Each number is 50 + 10 x the weight over its row's rms, rounded and kept within 0 to 99. Layers, rows and columns count from 0. The size before them is the row's rms in percent of the matrix's.

# layer 5 attention output (transposed), 64x64, rms 0.359, rows 4-31, columns 32-63
091:38 60 81 35 45 43 59 55 47 58 58 62 60 45 65 47 48 44 37 36 53 24 58 50 70 49 45 32 42 45 58 49
136:42 46 63 57 38 49 43 60 44 51 48 41 45 39 50 46 48 44 47 48 57 37 65 56 76 39 34 66 40 55 65 50
105:66 67 42 39 48 50 54 48 56 58 43 45 47 49 38 32 46 64 42 48 57 59 38 66 52 37 59 70 47 56 46 40
122:55 64 61 64 36 46 46 52 60 46 62 46 32 58 41 43 45 46 53 52 51 40 45 23 55 64 47 54 46 44 50 33
119:61 69 61 65 54 53 43 48 62 55 47 53 57 40 47 40 43 35 62 58 64 63 45 59 57 42 49 49 50 59 54 45
101:54 27 34 55 53 53 67 42 43 57 72 53 26 52 47 49 58 39 53 37 57 54 62 40 60 64 57 46 51 57 38 48
118:50 49 40 37 78 55 55 45 43 46 44 44 40 47 56 58 62 61 60 58 40 47 35 58 51 57 53 36 48 58 57 54
113:75 56 71 47 50 51 64 63 37 42 45 42 52 24 50 53 46 47 64 52 42 47 50 65 36 47 41 50 59 70 55 45
095:57 46 64 59 64 59 46 27 46 39 58 47 59 58 36 43 58 54 35 48 53 40 36 51 68 59 43 40 39 45 49 65
107:42 47 41 46 46 41 48 37 60 53 34 63 49 57 51 66 43 65 48 44 33 47 42 50 43 56 44 33 56 26 73 51
126:55 40 48 56 44 42 43 65 40 52 68 55 44 65 49 44 47 65 58 45 50 69 41 56 47 21 58 56 54 52 45 21
088:45 56 38 51 58 54 45 47 38 51 44 56 38 67 57 62 56 68 70 55 51 53 36 25 44 53 42 39 41 54 64 43
089:50 53 50 60 36 60 50 54 40 40 53 49 45 41 43 44 53 43 64 51 44 55 49 49 49 42 55 37 69 63 55 58
103:51 46 37 63 42 37 62 52 55 70 62 46 45 48 41 43 54 49 68 50 61 43 63 43 37 47 58 57 50 52 61 28
098:46 24 51 52 55 68 35 44 41 55 37 44 65 48 49 44 53 49 54 65 51 38 40 72 44 51 45 46 58 55 48 60
106:51 48 57 57 46 47 45 53 28 67 60 60 54 54 50 43 42 28 46 44 48 48 48 31 46 45 45 49 50 66 53 36
120:47 49 40 42 61 47 43 72 52 56 58 58 47 54 61 56 35 55 47 42 53 44 47 29 60 56 59 37 60 64 51 55
095:48 43 37 43 50 70 71 54 47 53 66 65 67 48 43 63 45 51 27 53 62 54 50 39 45 56 56 44 48 46 56 52
088:68 62 48 50 52 60 61 45 68 46 45 50 36 39 49 45 57 54 58 65 48 54 46 49 49 51 41 41 43 39 55 51
111:59 24 43 43 50 45 62 51 50 58 49 51 50 49 38 53 53 58 31 58 52 47 66 54 61 54 60 50 54 50 49 60
116:67 51 72 49 52 35 52 45 58 64 50 37 33 52 59 45 78 51 54 53 46 35 54 55 39 51 41 45 68 45 49 50
117:64 44 57 50 39 52 37 43 55 48 45 58 65 48 53 54 45 38 40 38 44 53 69 60 46 48 51 17 50 52 57 47
115:43 60 58 57 57 39 45 50 66 45 31 60 48 38 38 48 47 26 38 59 65 51 63 47 50 59 54 58 49 61 35 46
122:48 41 57 55 73 46 44 41 56 54 38 47 32 56 64 50 42 41 60 47 62 42 41 55 52 29 46 42 50 55 63 41
097:24 38 48 55 59 24 50 61 44 56 54 54 44 52 48 54 52 63 37 58 33 40 50 43 52 61 62 38 58 57 73 55
099:41 39 45 52 43 43 44 48 35 35 66 52 65 50 60 45 57 52 49 45 53 58 64 38 48 62 67 40 35 51 59 56
073:41 52 28 43 46 65 46 38 54 46 34 48 55 38 38 51 53 37 37 58 55 61 52 59 43 52 36 55 45 50 49 68
110:47 51 74 50 59 38 28 33 52 50 59 49 53 66 43 43 44 42 42 38 45 52 40 42 43 64 49 45 58 39 49 80
# layer 5 attention value, 64x64, rms 0.228, rows 5-31, columns 32-63
136:44 74 41 62 61 48 57 38 40 47 61 65 59 56 58 46 43 56 40 52 52 60 48 54 32 52 60 37 40 44 48 49
098:41 36 54 58 49 58 59 51 49 50 48 49 68 56 66 47 55 39 43 49 59 53 72 41 56 41 59 50 67 37 71 54
125:67 43 46 48 66 62 51 54 33 50 41 61 62 44 52 48 49 39 39 41 37 62 55 59 43 44 63 52 56 42 59 60
115:47 28 40 48 45 35 56 50 37 54 50 59 64 57 52 45 67 42 52 56 50 60 38 32 48 64 48 37 70 47 49 35
094:42 63 67 52 56 45 49 54 48 46 61 29 67 54 50 61 53 50 45 63 33 56 30 47 57 42 30 50 50 50 67 59
114:48 45 52 35 27 48 45 61 60 41 41 54 68 49 47 36 55 46 41 61 62 61 67 56 61 39 52 56 39 54 67 32
113:51 60 41 50 42 43 36 49 41 52 55 49 67 59 59 67 29 41 44 50 60 26 52 38 52 63 58 47 48 35 45 49
099:60 48 55 51 48 28 57 74 43 42 38 61 28 45 61 53 52 42 52 58 55 61 42 45 47 49 50 46 64 58 48 55
099:53 51 60 44 53 55 49 56 41 60 46 59 43 58 35 29 41 39 47 45 48 57 67 58 46 57 46 53 51 70 32 61
121:39 52 46 50 62 53 42 41 52 51 42 55 58 32 43 53 61 61 56 43 46 46 45 54 62 76 38 40 27 47 60 70
090:49 46 55 54 38 49 52 51 66 49 46 59 60 41 33 36 51 50 50 51 38 56 66 61 65 39 43 52 45 34 37 60
085:49 54 38 35 42 45 58 53 60 45 52 59 56 47 31 64 67 47 42 45 43 37 41 49 42 54 45 37 53 60 49 41
100:51 63 49 44 59 54 36 31 44 60 52 37 65 41 64 39 45 60 35 60 33 47 45 60 58 69 41 36 51 39 70 59
101:63 76 56 52 33 35 55 66 59 39 54 46 42 44 63 49 55 56 44 39 50 55 43 44 51 58 51 34 52 63 47 51
108:57 50 59 41 48 58 52 58 43 59 59 35 50 38 39 42 49 63 63 51 39 40 28 66 66 63 58 46 33 31 42 58
122:54 56 53 68 47 46 38 39 62 37 49 50 60 46 56 49 71 42 60 65 42 40 60 72 38 53 47 67 53 50 45 53
086:35 44 68 51 56 47 39 44 54 46 44 34 24 62 56 50 51 48 62 56 51 47 64 57 45 68 29 66 40 46 49 43
093:69 55 48 41 45 55 23 51 36 39 51 60 54 45 50 39 42 49 40 59 52 54 61 52 56 49 57 46 75 49 50 40
112:60 62 58 54 41 47 36 44 52 43 59 41 36 54 55 54 59 55 45 41 46 51 38 41 45 52 30 56 50 66 55 47
108:47 39 34 31 47 69 39 64 54 52 55 54 55 40 23 48 30 45 47 43 42 61 47 31 55 36 61 56 58 53 54 44
118:40 65 37 38 63 57 42 58 57 58 62 42 38 52 36 46 47 45 64 63 38 40 47 38 40 51 44 49 47 57 34 56
105:55 38 39 43 56 55 57 36 27 51 59 36 39 58 47 56 52 43 67 65 54 47 42 53 65 42 63 60 54 40 54 51
113:48 65 45 32 41 45 58 48 38 67 45 59 58 42 51 38 42 32 42 68 37 63 56 61 51 72 55 62 52 41 41 57
098:44 44 55 34 43 58 58 56 51 48 46 48 31 47 38 41 56 49 51 55 62 47 54 79 51 53 50 66 44 60 41 44
097:34 64 47 32 41 70 37 48 55 60 37 37 27 52 58 54 53 45 54 68 49 55 44 59 37 39 52 57 57 46 61 52
072:43 66 50 36 39 49 66 51 41 47 54 41 36 58 42 39 49 50 46 60 59 54 50 52 49 50 69 42 41 66 58 50
105:64 38 48 53 40 57 82 62 56 43 40 59 35 31 31 62 56 50 43 68 36 41 50 42 56 33 64 64 55 63 36 44
# layer 5 attention query, 64x64, rms 0.244, rows 32-54, columns 32-63
096:71 47 58 50 44 52 49 21 57 46 43 38 55 59 34 52 43 50 49 49 52 55 35 69 35 65 61 68 51 49 43 62
096:52 36 43 55 48 70 43 71 36 59 60 43 40 42 45 51 53 50 47 59 55 51 42 46 67 54 52 48 52 68 44 47
093:48 56 39 33 56 57 43 46 75 49 54 52 48 51 53 59 39 53 41 47 54 63 52 43 55 56 51 49 61 60 53 61
098:54 62 52 46 33 50 67 57 58 40 51 57 74 56 36 58 35 51 54 42 47 43 54 48 41 27 55 31 53 55 50 46
098:52 60 41 44 49 63 49 50 49 37 47 42 45 38 37 51 41 50 52 60 64 28 41 43 52 45 54 43 63 71 52 46
108:56 57 31 50 39 57 56 52 62 37 61 58 43 41 34 49 60 39 54 53 39 68 42 53 42 56 66 50 47 32 64 54
111:50 58 64 48 36 57 51 52 56 69 57 48 61 29 46 54 54 63 54 39 68 43 50 42 46 64 62 51 30 45 64 42
095:40 41 50 57 61 47 61 60 52 50 55 65 45 62 24 48 56 61 49 43 53 36 58 42 46 51 67 37 53 64 63 63
117:54 68 58 57 59 28 56 47 53 51 40 51 56 45 47 54 40 54 39 48 41 44 50 43 43 53 58 58 41 56 62 39
105:52 53 40 59 38 61 53 49 63 26 43 35 47 64 41 57 42 44 64 42 45 40 58 51 36 72 48 31 61 47 60 56
107:37 61 35 36 41 41 43 49 36 53 59 71 48 72 70 57 62 50 51 41 67 42 61 29 52 42 47 47 43 56 60 43
120:50 36 66 67 41 51 35 50 51 38 41 51 50 42 54 46 35 40 52 50 52 51 49 67 44 60 64 47 48 60 44 39
098:51 46 33 57 59 63 48 45 46 43 50 53 66 51 45 64 49 59 38 51 53 56 52 47 63 65 46 42 31 40 64 56
106:53 53 38 39 43 53 53 33 26 53 40 42 55 46 43 45 48 48 45 37 55 39 57 44 57 47 45 64 47 44 41 65
097:43 45 61 64 50 43 59 44 56 75 64 48 47 44 44 56 44 42 36 47 49 29 43 52 52 48 62 48 53 27 44 59
109:57 68 58 34 58 57 42 50 59 39 55 63 59 49 39 51 68 45 51 39 72 21 51 41 46 48 49 62 59 52 44 56
101:54 31 42 68 48 53 41 61 63 50 54 52 58 65 30 54 48 62 43 52 59 43 39 42 49 43 70 34 47 31 57 46
087:46 50 50 45 59 65 46 52 62 62 45 50 43 39 69 35 42 50 51 48 50 58 51 40 31 60 40 43 39 56 52 58
107:47 62 60 50 38 62 48 59 44 68 38 27 59 45 60 56 47 48 63 37 28 75 45 55 35 58 44 63 59 41 54 49
111:52 67 51 42 47 59 59 56 53 42 76 39 59 54 64 64 42 63 54 42 49 56 54 50 75 21 39 51 47 45 43 43
093:65 50 49 46 37 51 41 34 52 46 45 44 48 54 39 56 51 32 64 35 66 40 54 57 43 66 37 45 35 66 53 62
096:51 46 46 55 52 56 66 33 55 63 52 62 45 42 51 50 52 50 57 49 46 40 40 56 28 21 67 42 60 64 59 28
106:35 47 38 27 49 40 61 44 49 61 58 39 60 48 61 48 56 56 45 52 36 52 51 49 46 67 69 53 40 56 50 70
# layer 5 attention key, 64x64, rms 0.232, rows 32-53, columns 32-63
097:60 44 54 53 45 45 45 60 55 32 58 48 27 52 42 40 54 49 48 60 43 46 53 45 67 56 45 49 51 37 49 51
105:49 51 34 57 36 60 49 68 61 35 52 66 60 41 62 65 56 42 61 43 66 53 64 30 42 49 49 54 51 50 44 29
097:57 52 49 46 54 63 56 44 51 55 65 42 67 38 56 59 53 38 44 58 66 31 55 44 42 56 43 55 43 43 59 44
093:52 42 73 62 52 53 42 64 30 23 39 54 44 41 58 38 43 38 53 43 45 37 57 47 28 38 54 52 72 49 56 45
102:40 42 52 49 28 53 24 35 48 46 57 50 60 41 56 48 39 42 51 33 64 41 43 49 61 48 50 52 56 52 58 31
107:54 38 57 50 66 48 34 62 46 54 56 38 57 30 52 52 48 53 46 75 57 68 57 40 58 44 43 49 34 46 60 42
109:41 46 44 51 48 70 54 47 47 41 59 56 49 48 44 41 56 45 54 53 89 37 53 52 56 54 29 39 43 54 61 58
092:30 45 38 40 40 43 60 25 59 41 53 52 46 45 53 48 48 49 55 66 59 35 55 48 46 57 59 57 38 66 55 43
119:33 57 44 40 56 52 55 71 51 61 55 66 52 45 63 42 30 25 44 38 48 57 67 49 41 40 27 44 52 57 59 61
105:49 39 57 42 65 36 40 66 40 29 34 66 60 57 45 55 45 50 45 66 57 61 47 46 61 47 42 59 45 52 74 52
111:60 35 43 56 54 49 49 33 49 64 48 61 57 52 56 66 60 49 53 46 50 30 58 64 41 49 53 26 55 53 54 53
118:42 42 42 34 49 43 44 53 59 28 39 37 58 36 53 51 47 34 45 42 37 57 65 48 69 47 48 37 38 50 40 52
098:47 45 58 58 34 40 42 59 54 58 34 54 50 53 49 67 69 63 49 61 65 68 57 60 49 40 54 55 43 44 47 47
108:41 62 48 49 40 51 57 38 38 51 54 67 64 61 60 33 46 59 37 56 36 55 36 62 63 48 48 50 52 54 52 66
102:35 68 56 54 48 44 72 53 36 46 44 50 26 65 41 41 45 48 52 54 52 47 79 39 58 58 51 47 47 55 33 49
108:25 49 54 45 56 53 48 53 58 66 37 48 45 43 57 65 49 38 39 53 46 50 33 48 60 34 24 59 52 39 54 37
093:48 62 40 47 41 43 53 55 53 42 45 61 53 65 46 46 46 50 66 48 57 55 59 46 58 53 70 33 32 26 66 37
090:63 45 50 34 69 72 63 47 56 56 53 50 40 30 45 46 42 45 53 55 69 34 32 55 59 50 52 56 51 52 62 66
114:71 46 62 53 46 47 65 62 47 72 70 53 48 26 52 48 55 49 44 43 59 59 40 41 54 53 42 46 43 50 54 65
116:63 52 52 47 54 50 48 36 30 65 48 67 56 73 42 59 65 39 49 42 61 49 41 54 30 47 46 64 54 59 47 43
086:50 61 64 58 33 44 47 46 36 37 57 61 53 53 32 39 51 53 48 47 56 65 51 64 56 44 40 63 58 61 50 49
096:25 63 51 52 58 52 41 51 53 44 39 48 42 57 67 47 40 38 67 54 52 40 57 46 71 28 59 40 65 61 64 44